{"hidden_size": 64, "norm_place": "pre", "init": "normal", "init_std_o": 0.00216, "learning_rate": 0.00652, "beta1": 0.95, "beta2": 0.95, "schedule": "wsd", "decay_shape": "linear", "final_lr_fraction": 0.1, "train_tokens": 110600000, "max_steps": 3199, "dataset": "wikipedia_en"}
Each number is 128 + 32 x the weight over its row's rms, rounded and kept within 0 to 255. Layers, rows and columns count from 0. Numbers have three digits each. The size before them is the row's rms in percent of the matrix's.

# layer 13 MLP up, 384x64, rms 0.215, rows 314-383, columns 0-63
093:092084168169164094097187101140117122159145120124108170057145077155113131177089097112106081094097087111197101128148064137181186146110091117131126129112136100113123137134092174092131153153146104
081:130052130164122111110112110101161172044149089116142083123144054133110102141126147158166205137131081137120145145076090164157150162137155129148077094081171099116080147124117148127138137102134163
080:101107086081069151092095124126138109102159159088171091176174101096141114146141093185099179149128132060066130123139146127144125122111128123170103106111158101146079118059110055109155131094151139
064:177083133084134091164087123126141161127153084067165155129129132132149142164094113104123160083084119081095070152041129058105114111118106160120160093117134082103101131100073117109100127122129179
107:155142156106086153116128124164137219137100131197138179159152100098112141139068118118113127146125156155160145091122141128146143167154089095055107120116155098087072102138098119123073193150140182
075:144108146105117168105117151192102116096125132129137173130177137145130140085046111194191087162122156136115159102145119185120145177150195089105104125092138090155177156105138144108127132058151122
070:122047123127157127149091094135097088127154115106143132118094161100143109095132129129100161110126110098176122097076095084112105209102143103160101180103097073121116058086097105098076078096129111
114:113122167169110132138165206167150138157130108101117139158105082104145171085161065174072094111122138131135171150100096174120087133110091057149182133085099160145142134137133134125095167143190104
095:111046166135116132161163146109119178099137054165100111119137117103062105104130141137163204154127137185123073195139164144135127120117108140140145143135216125116151156142136120138163104106151165
091:140114157159147096088153095168158143131083151086111093136072122187089139122094182066123153106085144165073160121112118101170108079118188165124121165117116125106101155146154106059095183127150135
108:158108176184150146142146122090154118120132191147135102094109179088124141105171142152134083138152109130160071110095196177157048165123191143176121141135134128104177112133081121157106147099131090
109:140182185122101138083118217162115118164145120148146150142116133191146181132143081187121111093151140136106183140079083176166129084144137101136117151125078110105164151194141107150094109142124110
103:194111170159120125147165147109176159138170074117066154126120149159120180104114137096103156091140116142152117135120060173103124121089123118116130154054137136104098134080144125090061113158122049
094:139108152135124155132112134111166146059171121185125129104097058196121096103152107163120140147111059117128122107150154186109106179154123152142167154181125115105120159090053133124168070152161114
095:154097191081079208085141109121129149143117156082081076158124103144180145111067109169145179139098138132154105127162114162121103097140099130160088109116123111072160120116102114155078089163171143
091:150079109174104057123119139090137143173173110143077128144101141101114126192151162100123122136148100198143080148150156123139162100121073126117109139081116098153070105087104088112058168110087132
120:139100141120115147158111183067108163160159114166131195187145126180090065127145125124103138085196115178152158138108143088164136193127162094158136151142069137145128161126087087132106138137112167
096:121161143112136114129133155156146180135142113137157180130119121078139095157164128112052142205150124112159184158192141162168062077127164133090130146158134058171126124108091130118144114100178098
088:118086152137100124121139086189107181137116130177146179120103101098098124081155114083107093146133117147110096155196089119136127149076163135132068212150120142119102146116178116141079086173140081
089:077144172165117140098184068148133146122044127187147116114133117184108112140111120093093100122186158127033101106112117127169125156113146089139180133136149117103164086130137111132067141101132146
110:105095167137144086148172108148139111125120147106142098109169098163156182139119101187119125149103115187138129075065043096174142092171172153150133085108112168093131151056117106127117132166124157
098:129142166158129176103153104093122088081114178126173071085173072104124180123124144125121155149167138138158116122147113180113099187090129120072092154075109172119175145118069137140112108173179121
114:110183142105167138127110145090118162099161135120192163158163136140115119077129107121105155122132100110088151101173121168138177141161131131181220094147199152140099178203109137114099162145137107
092:136130159120157114170114118111125141151109158083102106123145139088126188115097157182127122170083192138181137084108095130081108153193187123125085067091131125134175148123150184168080156141108172
103:196127192160122158120161132097124105140150117119178167180187160080131099135070104168103164125129118156109122148106080147128172074175129117111087107126068158163133154167145157146086150175160114
111:075171164154157150145158118134154102174109151143139046156148084164084181115138085148111152087107153101137121113130103111112098149155165133108093109105088086186045176135135143121177169099141133
109:063145131120131167126142125105092146147121198081126116128134106136129178157093119110085078105138107164142134173151169094137119210082181167134103078144114085163094103086102134074104118133069141
094:111106106130156148099181141142105137143144134147070145118132093134077126141150153129133114115113167167118128066120089095115130172141101188122161083011142072119115150120149141124201105190132129
123:089173138137089141151107115110112149203138113171131168089073143089133149113113145106088112071197146163148079158187120109142083121087123167116120141122115080162106143134125094061128157079085103
077:091091148140101151152128124111107181166124158158207127151108149122166149083131134152062131107116114112073095106138170125046077101102074151175095094091144111132179075121126127174128105141137097
088:069084081137120109045184111126087093152167160153125112139109129116116152078171080150122088099100083112156082166191116166179095144144138129125166153117183158117126145125094135147152098105166150
097:089116117114162141111180142117175117207127083190137096121096099058065159085094140137125142100106185094150118156114125130141120163157171136129143146133134155197124147107085125076109150090097171
109:098142159108145142178110110111130138164166134135177108157157127099192076165081111131102161188099118145132197125160089122132134092121080142141132100080147114187123160198111105099146183158185133
125:114145177134120142128131124110126073159100133201166102135130135079108157110058121146120155100107212131082117081101112144124070115085132156094197130103143110116090134128116085079092163143087086
097:141116151154138200103106058149086138111131145082077127139146177105126101112202144130127120087112145085132146141130098122143128167141116216105114147124109111168100197157174127129123073105113066
061:091143142098116134116139136108067182146123141067200163085141058153123120092107138116100177077186119118116128142128136157158176117102124124210146139177138068135148130106157116174148142175114144
090:198162128084106093101146120154141152085144178092142081091135110160093120077152134148138135075160136116112175092125057145127156113145221150143196162122112181142139151104097107135138114134162148
081:101107120173166137124168155146102125127118121074173131119145131207153164096161222152092137139136095156162113133110101155179164169117157177165078150161134123084086140110081085139161130164149139
106:085152129128133104097135111140137108102130137082162081123094092097181195139171076182087183092132096139173180129158127071137142098104166149161134183107119149117136179122059134127108165090112117
106:174123140123121113164154141114151143133173142120145098136126117127190177132088148129158122114105118145176119072150108164174109110163124131201197147167158157118111107095091148128092151034205120
106:123093162159133148170105093112153091147154107111185119154132150151128168161152108130101204143101129151101200160096151179116131174133109173116184119113186119163137154092106150132196150179139178
090:154122125159139193115134150076098145185137160130152117143131202103135152161121116101089163102097116114127070107122115175164091124072162192175142086105186143166093100174137102112085143087107132
096:071125185096186213123157155186130186166104162160120130119102112085114157158123128163149093076172135159093131166094156139191137123123138102126091105138160137108136127086112087081112145108160141
103:110114074121127068154154152128132102150118138203108202118150151097091102060106184102142090153182134105153155128127153137159125100205127165132102124101150111137119169177133114166109145120062105
094:094148161143131102159099151095114132132156100088132090123131108155126119141179116099097145111173163126158166130170085207131084165164100087140137171170204114135098083083072107140150198102139122
077:088093118091143155068066156173113123131152160197129161141135119135132116127108098160096122101132145187113150179132099180140150135122096106136169139157180126149184122179125049114071180107114112
092:115151152192064033153168114137095089147155106139155107122134129120100172122109169113134154140210142156115122161149172139072095072172143169120137123151124149125137133166117132193132103180132124
122:143180126083097198128170157148139142150137146142151176162092116175136153146114115162100115118098184070125155112162157169182148116190187123136107145110185154151119139073131132061145138134132079
100:146182145161126156123154176126131150191118146082149144115156124130154174101111087147083135111144135149176096115176104139187139129170104125138223147091064119150170150058149147101102162127137158
115:121082180091096110088177157088169137117137161094152124134103046082152111146107109113138119061165119110095146148148096120068165104111104120104193115124138130198140190113124139125129085094154098
106:144074099138088044165121134082150143072154102153147184136097128122120100060108121123157136164139104146099117131116118109140119190157072086125153187125145154112049112121135133137126144182153176
095:110123158134157119095121142135174141157127088115110209071116102127090101146123139133149099164161201182074169142156116164163128117145143107140096072128096146087152113148093053163063124124093130
101:122107149093220117163125175163172159117110152184128161089144129111136177067112114109165138206150115139168141096136163102157139170106126166137158150120100121174158085138075129179103133086133141
073:137112112088068139139021126090156088135066155129150111107140054093106102134114162159150121121095127111111139121184127180156138125184086167173102136147084089108155167119103126111113132127159097
074:152105171113116135177035107127153148170086124112188153075120116117111084069129142090111172133036143140133125150094144143106118168133161173135172087120179110156144106119122142103141149160138173
106:073136157173162154101165076144108139106122146151132138124112109148046110127100108137131143177150105171139108230170075165095109143110108102134166148130180125137056148104102114137106105184122135
124:091143145087112088137151155112131153088161137102059104121114098147121105093144127138093129152180107096142157129149134096102108090124192177144054177154187129107149209158131100106141132088115065
115:065171187111137093131115198104141140086197091144106100160177107106152118121118136141124121126157094126086132117116095143151108140138088114169108157085121082180095165201186139123136101173151093
096:109091178154142170115169092162142161188090136178108184077144084139171092072146193131126134058132172101175146123123133136130163097177121140086118092125121117164154149133116074126088123140122149
099:141130221129147162125093148114131172110168125125114122104066128120085167118132176096160155136155136205174142161213139088099102123112102151141122135124162119117129097099186118105076121144186141
094:113082152104132045124154115149090139167170130098141121087089152062166083078113135134113150105144075151126185140158128108087169146164096153111132156140123129155149103206132070105162125143174152
102:053091159115100110116177142101113061118089145126126157067126114144113125127081091121145081154103107115173084167126139136209146121095099122133136081076121176070101120107104116078121109125125182
094:108152063142069149149170138135171089168097166089133157074137095126158149106098189211079137101132154098126105167131159089138089126158139133130141142129117076175098148172139163145135147101086091
081:133126138077118133174171155080097141095120115148169132119137107108161075140123185152088148162148132131104074077161119067126135156100173065121018138124189095113145128155114156144131131113130108
106:063114174133167148132143171174138167133093145094129145163077062129119163130116076188098198046120123116120105147157162128107164103158159099067148148116115103143162120138144084123095153111138142
080:134097130070137075138149107111067088108106165145151113111084141119170118113157137066182164101124137091084080122072137187147130068116172123104160089102083115148095133184129132131139148186113152
105:095141119098160173133196165152092171093124119104123149149092103130132098107087105112072138144142160112091109153147131094120097158075210179158130143085128131139111096160214140170149130174150096
089:164118144166092086043151150148101142148132093204068099102124110116121102125110171135072173102106123112106056122111131105096105156119067159167092173155124172133151139157103161100111142160145112
102:152159130095103214129145111135157138111179136151156160168102092059151142130149191101150142164169149104089158120126073117137097102153108096174127093078140133108168172119169088112066124147166106
089:075130144133150117182172167103140147101149110106110135162088121086053159081185138136131140119120156109139119100079127123165125093190161113161121182102140128109172199168091142175166140156080118